{"d_mlp": 640, "norm_place": "pre", "qk_norm": false, "init_std_up": 0.0239, "optimizer": "adamw", "grad_clip": 1.0, "warmup_steps": 244, "steps": 5406}
Each number is 128 + 24 x the weight over the matrix's rms, rounded and kept within 0 to 255. Layers, rows and columns count from 0.

# layer 6 MLP down, 160x640, rms 0.076, rows 0-84, columns 80-159
[[187 123 161  95 138 123 115 112 114 115 127 189 140 122 155 119 145 148 106 140 115 138 117 162 130 163 107 136 138 159 160 134 126 157 109 159 157 108  93 120 128 133 126 153 119 131 114 111 133  99 137 146 159 128 135 113 141 104 106  53  79 139 136 129 142 177  98 117 116 125 102 138 126 152 115  81 189 140 165 134]
 [135 114 104 155 134 147 120 123 132  87 131 144 103 161 114 140 115 125 127 174 138 105 144 148 159 110 143 121 114 112  86 138  98 122 126 101 142 123 104 137 119  92 134 136 112 109  69 111  99  91 185 140 183 116 163 174 108 149 170 145 109 190 128 104 101 118 142  95 104 135 123  91 133 118 104 126 149 145 122 122]
 [165 100 121 123 153 167 129 113 138 174  66 122 118 120 182 104 122 160 142  75 124 110 164 138 117 132 109 120 133 150 129 162  89 182 127 102 151 120 153 119 136 130 144  16 149 124 145 116 109 153 127 159 143 127 128 154  96 144 180 121 115 130 140 133 115 129  95 116 154 127 115 122 137 116 118  81  80 130 109 107]
 [126  83 120 142 120 134 151 141 145 104  79  98 156 131 125 151 207 156 151 104 161 150 136 140  92 142 159 143 161 138 116 121 112 111 103 147 120 109 147 140 144 116 163  98 154 115 181 120 111 160  96 129 120 138 110 154 136 128 104 119 113 121  81 131 129 173 102 129  70 133 134 120 158 110 155 143 100 140 140 113]
 [157 163 111 141 110 159 133 126 141 164 189 108 122 145 153 165 120 170 110  81 162 136 121 140 181 127 126 138 133 158  70 150  89 103 181 132 106 154 164 162 111 129 152  70 116 147 152 126 123 150 154 155 123 112 104 152 138 108 132 149 176 107 187 157 170  88 120 104 113 115 101 121 118 125 126 102 169 109 133 171]
 [187 171 168 168 126 149 132 134 101 150 116 136 154 119 150 139 142 137  79 124 148 113 139 110 128 142 110 130 129 127 158 120  90 108 106 151 133  97 134 177 123 140 138 179  90 117 137 140 122 137  82 141 143 143 176 127 140 144 118 105  91 136 103 158 109 111 135 140 137 148 129  91 109 109 126 123 134 122 170 151]
 [132 170  90 128 138  86 110  75 110 123  87 144 127 122 147 108 130 111 124 145 124  94 134 146 127 117 101 123  93 147 103 147  99 159 148 110 150 156 151 147 126 136 119 101  97 130  99 119 106 146  99  98 161 112 151 144 123 154 139 135 114 157 156 135 113 105 131 126  75 131 128 105 135 152 126  62 157 119  64 116]
 [106 127 111 112 133 154 135 143 127 121 141 135 152 160 131 122 143 171 108 102  92 141 144 136 132 140 119 128 142 129 122 126 109 202 139 124 127 127 145 123 113 124 124  86 169 135 147 129 150 136 142 137 127 125  93 125 148  98 147 138 101 100 160 132 150 128 150 116 134 111 162 101 128 112 117 120 136 157 170 112]
 [120  95  59 121 189  98 122 124 121 148  98 132 129 155 104 176 129  96 150 104 127 111 113 125 134 121 125 124 134 131 157  93 145 204 120  89 116 164 127 129  84 136 132  98 166 122 152 104 167 121 140  77  96 155  81 128 183  93 162 151 134 127 159 116 121 104 162 123  92 141 156  87 142 121 143 138  67 114 110 137]
 [ 62 151 125 145  87  97 125 136 121 130 173 113 109 152 132 111 134  94  98 117 122 124  72 167 133 134 146 127 116 130  79 150 120 127 143 123 114 111 123 123 107  98 181 139 134 125  73 138 127 122 171 127 102 124 127 126 123 145 156 148 118 122 159 132 146 117  98  98 117 120 134 151 165 118  96 119 134 101 144  75]
 [118 160 141 107 104 128 127 113 122 108 147 123 147 110 153 144 146 154 161 160 120 136 116 134 117  90  97 113 118 147 147 145 108 107 101  93 142  95 162 157 131 109 100  94 101 145 106 112 111  97  95 112  92 148 118  99 109 119 131 145  82 131 123 138 131 137 127 123 141 116 120  68 111 118 132 136 155  76 100 163]
 [156 197  84 137  64 119 127 113  95 125  81 155 143 105 138  91 163 146 102 153  97 133 142 126 132 147  71 118 165 126 125 183 104 117 122  97 129 117 155 140 158 121 123  77  99 138  42 110  69 125  96 138 168 130 124  67 108 113  95 127 130 132  90 128 120 120 166 136 136 135 113  87  80 117 146 177 141 145 148 128]
 [160 181 154 139 139 121 107 137  94  97 132 145 157 116 114 134 107 132 127 138 143  97 150 125 120 120 116 124 145  95 145 100 140  90  84  82 135 105 146 122 123 136 168 148 116 130 142 138 146 139  87  94 136 153 114 145 100 185 139 142 142  80 109  49 147  89 170 140 144 130 113 124  95 141 114 149 146 134 124 211]
 [119 118 171 144 113 122 128 118 151 114 118  98 132 132 146  79 142 119 130 150 107 115 155  56  80 134 132 131 149 121  75  97 130 109 100 105 120 108 119 124 111 132 105 133 121 128 147 121  98 113 106 117 126  91 150 164 106 139 120 163  91 125  70 122  80 142 136 121 114 131 118 104  91 102 134  84 117 148 109 194]
 [159 130  86 157 111 161 125 124 125 200 149 133 131 148 138 116 107 134  84 109 122 153 125 122 163 110 107 118 128 129 101 131 121 136  94 108 133 130 132 144  68 121 130 132 126 128 123 155  89 130 117 175 119  97 128  89 144 112  91 117 136 124 107  95 112 134  94 131 151 134 143 115 104 125 106 150 132 127 142 163]
 [102 150 140 121 111 193 131  65 150 161 110  99 101 149 122  99 157 180 137 139 144 152 113 122  83 141 111 121 141 117 175 136 125 111  78 111 118 105 154 102  47 137 160 136 122  87  90 134  93 138 145 153 114 121  89 164 107 148  97 164 142 101 117 102 119 136 121 142 150 123 117 113  98 129 132 127 115 190  98 105]
 [ 86 131 106 157 140 148 134 137 118 127 199 147 155  88 156 117 175 134 127  98 155 127 151 131 111 124 156 138 127 122 116 165 163 122 157 121 145 138 112 118 158 152 122  73 154 114 161 133 161 131 128  89 169 137 123  98 156 169 128 176  93 112 145 141 129 173 148 137 127 130 121 143 137 130 141 125 136 151 117 128]
 [115 135  99 134 115 118 144 148  88  88 124 107 106 147 107 146 132 191 144 139 106 139 130 110 127 102  53 133 127 144 126 122 167 128 147 140 116 135 144  78 176 105 117  77 124 138  79 129 111 117  99 134 157 173 125 119  98 147 117 128 158 180 116 131 126 132 112 112 115 117 157  77 190 130 104 114 135 100 117  86]
 [ 97 112 149 147 166 146 124 100 175 140 123 129 121 132 174 128 136 134 107 113 143 126 123 132 165 143  82 131 136 131 120 143 152 133 154 155 127 164 141 101 125 140 113 142 145 109 142 119 166 150 154 111 150 142  92 123 130 121 191 111 131 142 121 163 145 154 117 121 146 130 103 135 119 143 127 143 172 133 126 159]
 [132 142 130  64 103 107 131 161 105 141 201 141 159  98 124 129 139  69 121 116  61 130  91 117 115 111 186 118 137 131 129 171 109 119  81 135 161 123 129 139 143 108 151 163  89 112 136 108 130 127 160  93 149 104 126 121 137 151 168 114 115 145 126 151  83 165 128 100 151 124 112 101 165 118 135 131 146 111 109 151]
 [146 123 131 129 127 114 134 140 151 161  43 145 144 148 112 150 128  82 119  82 142 150 115 173 122 111  89 130 149 125 110  84 184 103 140 174 148 126 134 110 149 125 153 151 139 164 146 124 142 128 120 134 123 103 142 112 157 161 104 112 137  79 153 166 128 116 120 155 147 145 141 118 190 116 129 148  80 105 138 143]
 [121  86 119 153 146  99 140 162 102 174 160 126 175 158 129 122 113 126 145 177 117 126  99 136 167 128 100 133 123 130  65 165 106 182 179 117 150 134 122 147 117 104 126 173 138 130 138 133 143 121 132 102 120 141 124 131 122 133 140 128 113 115 149 115  86 154 125 106  81 120  86 186  92  96 142  63 103 168 101 131]
 [ 47 105 152 117 122  61 141 148 124 111  56 126 169 132 131  75 115  86 101 101 149 114 127 131 111 109 106 130 114 134 125 146 131 146 212 122 114 124 122 174  64 129  93 141 117 147 130 116 123 118 120 117  84  95 126 115 126 140 141 162 147 140 150  78 123 125 135 161 133 120 115 181 101 150 131  86 122 133  92 102]
 [130 144 129 109 182 179 112 115 136  88  97  89  89  99 116 119 141 136 167 188 112 133 130 139 150  82 157 143 106  87 195 132 117 147 116 100 109 108 104 141 168 105  84  97  95 133 164 119 128 117 145 158 101 122  78 122  75 124 143  90 145 159 108 161 121 108 112 114 172 141 135  99 123 163 114 159 175 149 111 121]
 [168 150 151 112 159 154 150 179 121 141  97 109 120 166 100 121 129 130 148 113 118 133 117 140 125 127 133 138 145 148 134  82 104 110 109 142 123 114 111 115 126 129 167 126 108 148 160 134 136 150  95 127  93 138 146 143 127 185 134 139 181 113 153 180 163 150  92 146 114 137 158 149 141 130 144 138 147 119 120 145]
 [152 108 127 144 137 143 155 127  79 115 158 180 110 167 154 105  83 139 145 112 159 161 129 145 118 157 104 128 135 152 137 113 137  79 140 168 157 118 116 141 133 137 210  96 130 128 147 149 111 156 121 159 103 132  81 129 130 150 202 129 126 119 131 152 139  94  84 133 106 128 127 111 107 109 154 107 115 175 112 128]
 [ 82 119 126 123 156 153 120 134  71 123  86 158 137 109 147 176 141 136 117 177  82 119 118 106 165 146 179 143 120 128 105 140 108 159 105 144 132 139 101 110  95 134 144  57 158 149  73 121 100 115 155 153 142 138 163 144 115  98 153 108 136 148 122  88 117 158  80 108 132 127 146 106 147 104 114 189 120 200  97 137]
 [ 90 128 178 133 113 164  99 131  89 121 173 118 166 115 157 152  94  89 105 125  76 144 127 132 127  39 134 144 131  99 127 119 170 136  79 116 127 148 109 108 105 115 137 107  69 138 143 161 151 108 125 110 100 112  85 137 123 165 121 174 116 106 127 108 128 145 140 155 157 128 142 132 103 159  65  95 160 136  98 127]
 [158 117 117 163 116 171 121 146 149  93 101 129 155 109 124 103  92  80 138 104 149 113  90 146 107 111 158 143 141 121 142 111 106 122 124 131 138 103 142 137 169 100 136 111 132 125 108 120 123 109 141 136 125 142 137 180 122 125 106 121 150 140 135  65 101 143 143 109 113 146 162 139 120 130 139 144 159 100  88 141]
 [159 152 157 123 131 118 125  96 155 187 128 157 174 126 120 137 147 108 100 144 125  96 131 132 123  93 114 120 106 138 144 136 106 147 101 126 160 124 150 138 116 138 149 120 122 114 119 122 149 138 145 152  88 126 143 122 115 135 114 109  89 157 125 152 150  98 201 151 102 125 152 126 116 136 145 129 156 147  96 131]
 [147 163 164 107 122 140 131 125 161 145 153 133 115 139  95 129 122 136 103 113 139 103 125 116 132 176 161 126 124 120  83  97 113 111 110 119 110 142 128 127  91 138 116 147 136 135  83 123 142 132 129 116 129 105 161 163 170 154 127 141 127 123 118 109  98 122 113 129  71 143 157 157 109 141 131 173 208 130 128 149]
 [ 95 115 105 101 127 153 142 144 129 131  82 161 100 101  95 123 129 135 135 128 113 120 122 119 110 127 177 121 131 129 162  99 162 115 143 126 145 162 141 116 152 153 133 128 137 143 171 131 129 138 157 132 108 131 108  69 143 156 127 133 131 150 102 139 103  97 111 134 180 120 128 110 152 114 145 107  93  89 149 138]
 [107 128 109 121 130 100 129 141 144 117 113 115 117 134 157 112 168  86 143 109 153 128 140 142 141 137 127 126 130 152 163 129 114  98 119 134 136 144 139 116 121 141 168  87 151 109 130 139 122 135 104 149 160 165 125 138 130 130 125 120 144 125 101 109 141 105 118 153 130 122 136  69 158 116 130 162 109 107 147 140]
 [134 149 187 143 116  93 138 172 161 124 156 116 150 108 149 137 151 137 155 131 121 125 157 143 100  84 110 125 123 143 119 141 154 108  70 115 134 139 114 157 116 140 126 132 113 137 131 151 137 147 140  84 143 108  91 131 130 108 169 184 155 116 114 110 109 148 154 128 140 138  77 118 110 141 118  91 109 148 112 108]
 [147 167 143 134 140 135 110 138 110 122 185 127 134 135 139 139 111 115 129 155 118 120 163 137 106 148 115 127 120 118  97  96 143 115 111 123 128 143 129 115 133 115 125 150  97 120 109 118 159 115 102 176 152 107 140 135 104 108 148 113 129 108 115 124 144 130 115 126 134 125 118 173 118 139  94 165 107  99 150 122]
 [124 116 144 111 102 117 127  82 117 146 110 119 105 114 112 142 145 169 138 119 141 152  74 147 152 132 145 131 135 149 135 173 129 138 136 150 137 136 121 139 128 104 130 115 141 165 122 123  88 109 118 142 111 129 158 105 101 132 121 133 109 106  72  83 169 154 113  82 173 124 118  88 125  99  95 174 134  98  98 106]
 [119 150 139 128 109 176 125 133 106 154 148  73 128 114 136 101 151 155  97 142 154 102 136 149 148  89 137 120 124 132 167 146 150  88 161 122 123 122 152 126 147 139 101 116 103 133 154 114 106 146 103 158 127 153 158  41 132 147 107 163 112  99 130 165 138 159 137 120 166 126  85 153 171 145 150 152 134  70 171 150]
 [140  91 145 121 161 158 115  83 132 194 142 148 155 190  83 120  85 100 131  71  85 112 128  92 133 127 120 112 127 110 117 118 127  91 114 120 116 113 158 129 147 133 121 132 100 100 142 126 132 137 140  86 132 133 139 184 125 155 182 113 193 112 143 105  78  84 140 135  68 128 124 113 151 140 151 173 115 128 139 117]
 [135 116 120 111 111 142 100 100 125 139 137 127 157 154 108 120 115 157 158 100 145 118 128 158 122 112 132 140 122  84 145  97 124 137 137 111  83 121 132  99 130 110 110  93 122 123  99 139 120 127 111 137 157 128 169 150 132 109 137 109 120 133 121 139 126 106 124 126 141 116 124 116 124 119 109 137 118 114 149  82]
 [ 62 145 134  96 163 114 133  89 141 102  30 153  78  87  94 107 164 157 144 144 148 125 137 134 107 126 116 126 108 149 151 153  75 101 115 120 108 129 113 113 138 127  60 103  92 126 132 105 103 122 107 132 129 149 109 101 129  82 105 141 161 103  61 103  96  95 120 114 164 163 117 178 162 120 137 159 132 120 162 130]
 [134 112  86 120 117 133 157 141 113 120 136 128 127 109 122 152 116 127 144 127 133 130 141 132 129 133  89 123 119 155 108 157 100 118 121 152 159 114 146 146 142 120 127 112 109 130 121 143 116 124 121 123 130 127 127 127 107  95  92  98 150 123 128 129 118 136 108 122 106 153 112 152 136 137 115 110 149 132  94 118]
 [118 161 167 110 156 109 143 130 125 127 139 141 110 146 112 122 113 138 127 136 131 121 120 117 155 114  96 136 122 165 111 179 101 169 159 123 143 126 122 148 130 128 100  94 132 131 108 150 115 114 111 152 145 131 152 125 158 136  98  99 122 128 121 126 108 138 118 121 133 113 153 163 180 102 124 131 157 170  88 151]
 [141  91 114 121 146  97 112 140 117 154 124 144 110 124 111 135 125 112 135 136  98 116 136 132 110 124 134 120 109 115 128 138 139 170 102 123 138 164 130 129 171 135 131 147 150 135 123 133 129 113 147 121 184 161 145 150  99 113 101 133 111 122 132 161 132 116 158 127 124 127 105 111 113 126 125 111 107 126 102 127]
 [115 104  95 152 119 131 159 117 151 114  79 149 146 118 140  89 149 138 126 104 118 139 108 119 136 124 141 145  84 162 119 183 105  98 133 153 147 115 141 113 157  97 111 117 128 133 103 140 126 138 152 131 114 154  95 182 118 136 120 119 159 108 147 144 101  87 111 126 107 129 148 182 139  98 110 175  99  84 114  90]
 [136 167  92 104 149  97 128 151 100  73  93 127 137  92 112 121 102 141 149 150 112  88 134 100 113 118 139 139 125 141  89 160 131 114 179 120 121 129  97 123 125 141  65  85 112 136 122  98  85 113 157 145  75 118  96  86 134 114 139 108 127 109 107  97 154  95  96 117 126 135 160 145 137 125 173 122 120 133 115 150]
 [119 138 142 125 144 131 113 136 136 126 177 134 124 150 100 140 165 168 119 132 181 137 129 158 155 151 111 138 113 132 103 134 157 145 185 122  92 106 131 141 160  98 120 111 162 128 138 123 146 122 115 139 125 137 145 154 156  93 134 144 128  92 141 163 147 102 158 125 130 131 100 153  89 126 107  98  84 188 139 145]
 [133  90  96 142 171 150 151 111 141 117 187 161 149 164 122 143 127 161 108 135 102 125 140 145 152  97 193 134 119 132 143 123 136 117 203 166 132 149 123  94 155 146 135 133 155 132 153 133 165 116 123 122 121 105 115 151 126 143  79  92 137 108 142 139 156 133 116 142 106 144 131 146 152 155 137 193 109 167  90 115]
 [135 138 154 152 154 146 128  87  95 161 128 135 133 151 164 103 132 115 159 171 145 123 119 109 103 126 179 122 133 124 143 120  88 137  84 112 129 112 131 150  78 146 140 125 119 135 123 139 161 104 145 137 142 115  85 108 124 116  95 104 124  97 103  80 137 128 125 127 109 142 151 128 109 114 137 153 103 124 156  81]
 [ 99 184 145  95  92 128 106 155 136 153 166 103  89 132  93 177 148  73 131 133 140 121 137 159 141 117 113 136 105 135 110 113 133  90  89 109 117 149 131 101 113 111 148 179 114 111  97 130 150 113 146  90 131 173 177 149 125 123 147 166 140 110 147 109 154 171 123 129 144 102 118  98 108 128 104 129 200  94 138 173]
 [149 173 103 112  95 143 129 106 117 126 123 142 157 135 121  95 157 126 183 123  94 105 145 118 158 165 171 125 134 117 100  78 120 156 143 162 124 103  97 147 154 147 107 116 117 139 147 123 106 149 125 127 143 129 126 127 113 128 142 178 137 170 154 136 126 163 118 138 117 129 125 148 177 109 132 131 138 151 200  49]
 [ 99 135 124 147 118 121 120 105 124 133 197 155 140 168  75 131 154 131 129 114 160 142 123 131 139 155 129 108 114 135 146 118 133 143 140 104 124 119 106 108 141  97 163 153 126 121  96 130 185 127  90 137 114 146 138 125 117 120  75 120 111  95 110 161 141 132 149 126 142  98 120 146 125 144 104 114 102 133 120 107]
 [117 118 130 140 118 177 156 119 121 149 114 142 178 109 173 128  84 146 139 118 100 139 125  88 102 140 132 141 139 128 147  88 121 143 113 142 124 159 141 150 104 141 133  90 131 117 145 115 169 140  94 149 140  89 128 132 113 149 137  94 147  94 151 110 152 122  98 161 108 135 128 104  73 137 106 122 130 133 133 115]
 [ 80  56 128 118 124 130 151 131 153 154 131 131 130  92 135 168 126 122 122 127 148 136 134 121 119 120  84 118 122 123 150 140  94 166  75 138 143 148 166 109 108 124 176 108 142 102 118 113 128 113 126  60 154  91 134 145 132 148 170 146 122 203 148 157 139 159 146 152 118 116 144 163 112 129 148 130  81 137 158 131]
 [112 116 161 176 111 101 160 140 119 126  71 137 138 158 164 154 144  90  80 144 122 110 121 110 162 126 134 126 121 166  76 175 128 139 130 153 169 113 128 149 116 145 146 153 155 154 140 129 115 152 141  74 120 116 141 116 180 138  87 132 162 138 110 131 118 122 139 105 134 131 120 125 117 137 152 107 132  97 141 138]
 [ 80 115 147 114 155 109 136 123 104 128  48 162 108 147 136 133 132 115 166 120 156 120 125 152 155 137 118 131 138 134 145 102 142 158  85 118 153 112 129 114 147 127 117  95  99 134 146 111 139 112  96 152 151 107 137 150 109 150 138  97 105 115 139 109 152 123 177 138  99 138 105 133 126 127 152 144  92 173 137 169]
 [138  95 155 112 131 148 121 131 128 163 121 133 114 103  97  85 123 132 136 124 108 171 137 120 147 143 149 137 130 159 102 150 102 133 133 139 143 105 118 139 126 133 117 197 130 133 106 132 119 104 154 153 117 111 107 144 125 165 126 103  74 127 118  88 138 103 118 117 104 154 127 128 119 141 126 103 132 113 143 152]
 [100 140 116  86 136 111 128 142  95 124 175 155 118 139 124 154  92 113 161 145 114 114 138  93 147 119 147 116 118 101 119  90 142 152 104 154 125 159  85 190 131 123 124 164 136 131 149 132 158 108 172 156 133 151 130 189 129 115  86 135 142 168 114 113 122 128 144 121 114 108  94 121 134 119 109  95 149 130 136 123]
 [144 184 135  86 131 108 123 152 100 106  97 107 100  75 122 127 151 123 117 121  73 123 150 155  80 103 102 120 141 138 149 138 105 119 132 100 121 153 156 140 154 147  75  97  90 107  71 140  80 126 112  98 122 140 104 144 105 119 140 148  90 163 128 134 121 100 144 136 148 128 166 164 177 152 142 120  97 143 132 165]
 [ 98 130 146 158 138 147 141 152  77 167  75 116  98 116 175 132 132 132 138 148 125 138 109 160 118 149 125 134 137 125 175 140 117 114  99 144 120 118 139 123 145 111 138 156 113 118 111 133 161 144 161 172 110 138 148 113 113 109  89 146 131 132  95 103 133 167 130 115 122 141 135 123  97 135 128  67 157  96 104 104]
 [193 154 129 121 118 155 106 126 112 108 148 115 144 111 116 117 132  77 160 157 127 140 113 120 119  61 143 125 163 117 135  90  85 115 106 161 120 139 115 126  92 132 131 128 108 129 140 139 128 142 160 123 138 133  77 172 159 140 157 150 145 159 143  81 134  95 156 104 153 134 136  87 115 123 133 151 119 100 105  92]
 [ 91 137 120 124 161 136 145 164 189 137 179 118 113 104 173 132 156 103 133 124 138 162 129 110 135 112 125 125 152 134 121 144 133 172 131 109 130 168 112 114 138 167 108 122 162 128 162 138 161 168 166 115 139 166 195 133 113 134 116 125 115  89 133 152 124 167 157 138 143 154 151 135 144 130 119 185 108 157 133 134]
 [142 136 135 135 118 116 143  96 154 141 101 143 151 119 103 113 167 141 144 126 128 113 127 165 139 167 173 119 121 124 117 121  89 154 111 125 109 103 125 107 127 128 106 175 130 111 133 129 156 125  85 103  81 102  85 133 139 142 152 119 123  95 156 109 127 119 151 133 120 143 151 126  84 132 126 138 134 139 128 146]
 [120 164 129  96 153  99 122  93  67 120 116 131 134 138 101 137 161 108 122 111 128 113 143 168 174 115 142 144 128 111 125 134 132  76  94 131 136 124  86 126 168 137 131 152 145 152 113 131 157 113 131 103 133 145 178 146 135  97  94 163 118 134  90 109 154 119 179 117 111 119 147 150 170 120 146 165 128 118 104 137]
 [138  99 112 164 126  96 136 134 178 175  83 154 117 151 121 111 112 105 113 113 132 147 120 132 100 123 122 128 140 129 140 122 115 155 120 122 123 125 161 137 106 132 153 130 131 143 115 136 113 126 144 124  94 120  97  84  99  78 170 106 157  82 146 126 142 139 127 132 137 135 171 109 111 154 138 121 142 135 136 124]
 [131 103 152 103 144 135 145 117 131 124   1 124  79 128 103 122 158 168 156 114  95 145 131 150 117 169 133 136 151 118 125 147 119 108 123 108 123 117 136 124 174 126  62 111 167 117  82 121 101 149 182 150 159 128 136  95 181  48  80 126 173 117  96 143 154 151 162 144 157 135 152  88 142 118 159 122 113 111 154 109]
 [157  92 126 139 131 103 119 131 131 132 144  86 109 177 194 151 158 168 122 142 128 150 110 122 122 112 153 130 144 135 129 144 138 155 147 138 191 140 114 195 125 111 126 217 131 146 148 141 167 150 182 115  91 108  94  80 135 149 131 127  44 116  96 140 139 192 134 115 133 145 128 137 140 122 123  68 107  89 172 121]
 [177 155 128  95 114 122 123 103 160 102 213 138 134 159 158 139 130 119 129 142 144 148 118  99  95 148  96 140 116 147 125 124 126 118 160 117 123 100 116 122 152  99 100 102 122 115 143 133 116 149 111 131 135 198 112 125 103 166 108 109 123 158 134 134 149 150 125  98 143 128 133  98 128 133 142 107 151 154  77 114]
 [155  77 104 116 117 146 150  85 143 119 147 136 166 114 160 154 106  82 107 200 202 115 129 131 143 151 150 116 120 124 157 106 148 119 161 148 132  95 128 149 110  95 128 140 133 126 150 129 123 145 168 138 122 109  82  41 128 134 142 118  52 111 142 146 136 130 151 124  93 145 108 142 165 134 108 135 109 183 108 119]
 [167 139 121 116 147 119 117 121 112 128 137 104 104 123 148 120 140 148 118 122 121 129 103 127 126 149 127 149 149  88 147  70  79 126 101 124 115 135 121 108 130 112 103 123  86 150 136 111  87 125  93  87 129 156 130 165 165 163 122 126 159 134 130  99 131 147 111 138 160 141 130  89 122 100 134 104 130  89 103 146]
 [144 100 146 110 137 123 123 113 137 154 249 109 129 108 123 153 147  92  92 140 132 141 108 152  90 108 120 115 134 134 130 153 165 111 186 135 115 132 136 106 128 136 147 138 104 136 165 140 136 131 148 107 108 112 137 165 142 153 126 154 144 142 137 107 123 145  93 140  94 130 105 153 151 123 163  84 192 115 147 142]
 [121 142 123 110 136 137 121  84 120 102 185  90 125  93 128 120 155 138 145  93 112 114 118 146  75 139 142 123 107 126 161 132 125 152 100 107 109 152 113 137 142  96 135  85 175 149 114 127 113 100 120 152 139 110 178 108 108  79 159 115 115 142 134 139 145 117 119 119 156 115 147 120 117 116 110 137 155 117 149 138]
 [128 111 133 165 137 100 145 161 188 113 195 112 146 156 151 122 106 113 134 143 106 138 175 107 120 137 111 132 152 157 125 177 120 111 163 139 149 140 101 147 139 146 155 160 129 132 156 137 176 145 120 134 134 129 183 105  92 128 124 135 118 145 128 164 119 146 136 142 115 136  79 132 120 135 145 108 117 131 113 153]
 [119 184 155 139 114 135 128 107 131 128 139 126 114 161 169 140 152 164  94 145 152 139 103 136 136 124 121 130 119 144 138 159 103 141 174 139 106 129 148 162 126 133 149 105 145 124  95 134 115 142 129 143 131 125 149  65 173  83 117 134 122 136 114 176 107 137 112 115  79 144 118 108 160 123 141 123 156 122 124 108]
 [ 92 128  95  94 102 147 142  91 103 145 116 130 151  86 159  93 126 149 128 104 105 145 144 158  93 138 127 126 143  89 138 110 164 155  88 120  95 161 130 112 139 139 129 137 152 121 142 144 117 134 112 149 179 143 160 115 140 164 137 102 148 174 113 169 136 157 130 134 173 133 147 180 126 136 138 120  71  88 147 173]
 [ 95 124 117  99 112 114 106 135  97 109  97 150 149  98 140 168 106 121 175 113 120 129 145 128  81 111 144 111 114  94 107 114 161 126 142 106 129 135 172 135 112 154 130 153 119 112 116 116 128 121 131  95 114 108 117 115 121 127 138 158  95 112 110 117 123 111 156 111  95 133 126 121  98 155 125 124 102  92 180  53]
 [116 165 148  73 121 144 119 109 106 143 178 107 159 133 141 155 152 120 130  84 114  97 131 159 152 167  89 120 137 107 165 103 102 106 127 116 128 162 141 121 119 148  90 129 101 111 122 127 101 150 112 146 116 132 167  82 154 137 149 139 159 124  90 177 125 125 117 145 133 120 133 149  77 144 117 154 165 110 119 105]
 [152 139 127 122 119 144 119 125 127 123  81  76 121 102 120 112 125 133 122 157  96 146 121 121 161 135 125 131 138 125  93 137 168 192 102 148 127 108 133 122 126 121 154 158 129  98 117 132 146 126 113 130 154 116 159 146 102 124 107 141  93  98 162 157 140 142 151 124 144 112 149 104 108 128 131  94 171 117 153  99]
 [112 118 112 139 104 131 111 163 122 150 109 137 165 131 115 127 140 116 112 142 154  94  86 124 126 142 118 131 127 127 162  84 135  92 123 138  81  99 152 114 182  94  83 195 102 111 108 103  94 109 118 154 111 119 142  71  80 140 116  83 133 142 125 165 117 167 136 129 134 130 107 135 150 119  93 120 115 125 159 111]
 [100 111 152 110 152 181 127 126 122 176  90  93 131 141 130 154 139 166 163 120  79 127  97 170 143 101 192 144 147 146 119 127 122 144 135 112 129 147 102 134 124 134  85 168 146 145 131 130 122 162 157 134 125 125 111  77 145 136 110 122 100 101 136 121 149 138  75 154 161 145 136  68 104 110 155 130  94 125 189 169]
 [161 120  98 143 127 139 141  70  94 156  63  98 116 159 140 129 150 136 129 149 128 163  96 131 131 124 133 116 109 142 125 137 117 133 132 111 138 136 179 145 124 140 122 100 160 155 107 129  82 135 110 142  93 110  98 107 145 111 114 146 133 105 169 150 119 113 138 126 158 132 144 140 141 135 147 134 101  75 117  75]
 [150 149 116 113 124 133 110  60  89 102 175 136 144 183 138 155 127 106 122 128 113 141 142 133 135 144 110 141 129 119 158  91  83  88 140 154 128 118 144 142 121  86 107 120  79 110 105 114  86 137 109 127 131 103 141 162 104 154 140 159 114  83 187 102 124 106  89 127 115 123 141 117 144 141 118 160 166 154 119 150]
 [129 148 111 116 147 142 139 120 141 171 134  91 134 158 135 118 134 127 140 125  78 123 170 129 149 106 135 133 133 137 116 158 139 139 142  98 141 142 123 101 158 151  96 107 139 145 101 158 125 148  77 120 118  91  94 101 139 115 136 139 155 120 153  90 140 121 167 145 129 125 131 116 172 124 152 107  79 104 127 162]
 [157 128 155 138 135 102 151 133 149  87  55 164 121 128 100 156 144 100 136 115 105 102 140 104 150 135 145 132 152 123 139 147 106  63  76 136 114 119 103  76 118 133 128 102 111 137  93 124 124 115  95 127 123 134 151 126 133 132  93 109 105 138  97 156 102 149 140 137 150 124 131 131 147 127 142 163 118 153 144 135]
 [121 121 150 156  93 136 133 147 144 153 157 153 119 172 142 121 156 122  87 158 154 101 108 149 150 113 140 126 103 123 109 132 156 157 104 122 118 111 121 107 127 110 150 121 153 140 101 121 123 102 133 146 124 147 134 170 127 107 173 173 123 115 148 142 158 121 124 127 114 111 135 100  94 109 121 135 155  94  60 126]
 [109 102 104 126 146 134 133 166 164 114 123 134 115 111 136 108 120 159 142 105 153 132 142 126 169 140 153 113 113 139 108 125 123 129 161 151 141 112 141 113 164 116 128 124 113 154 132 127  98 138  81 118 148 133 145  58 152 152 158  75 134  98 155  92 154 121 102 138 162 163 149 141 164 125 144 159  94 135 140 126]]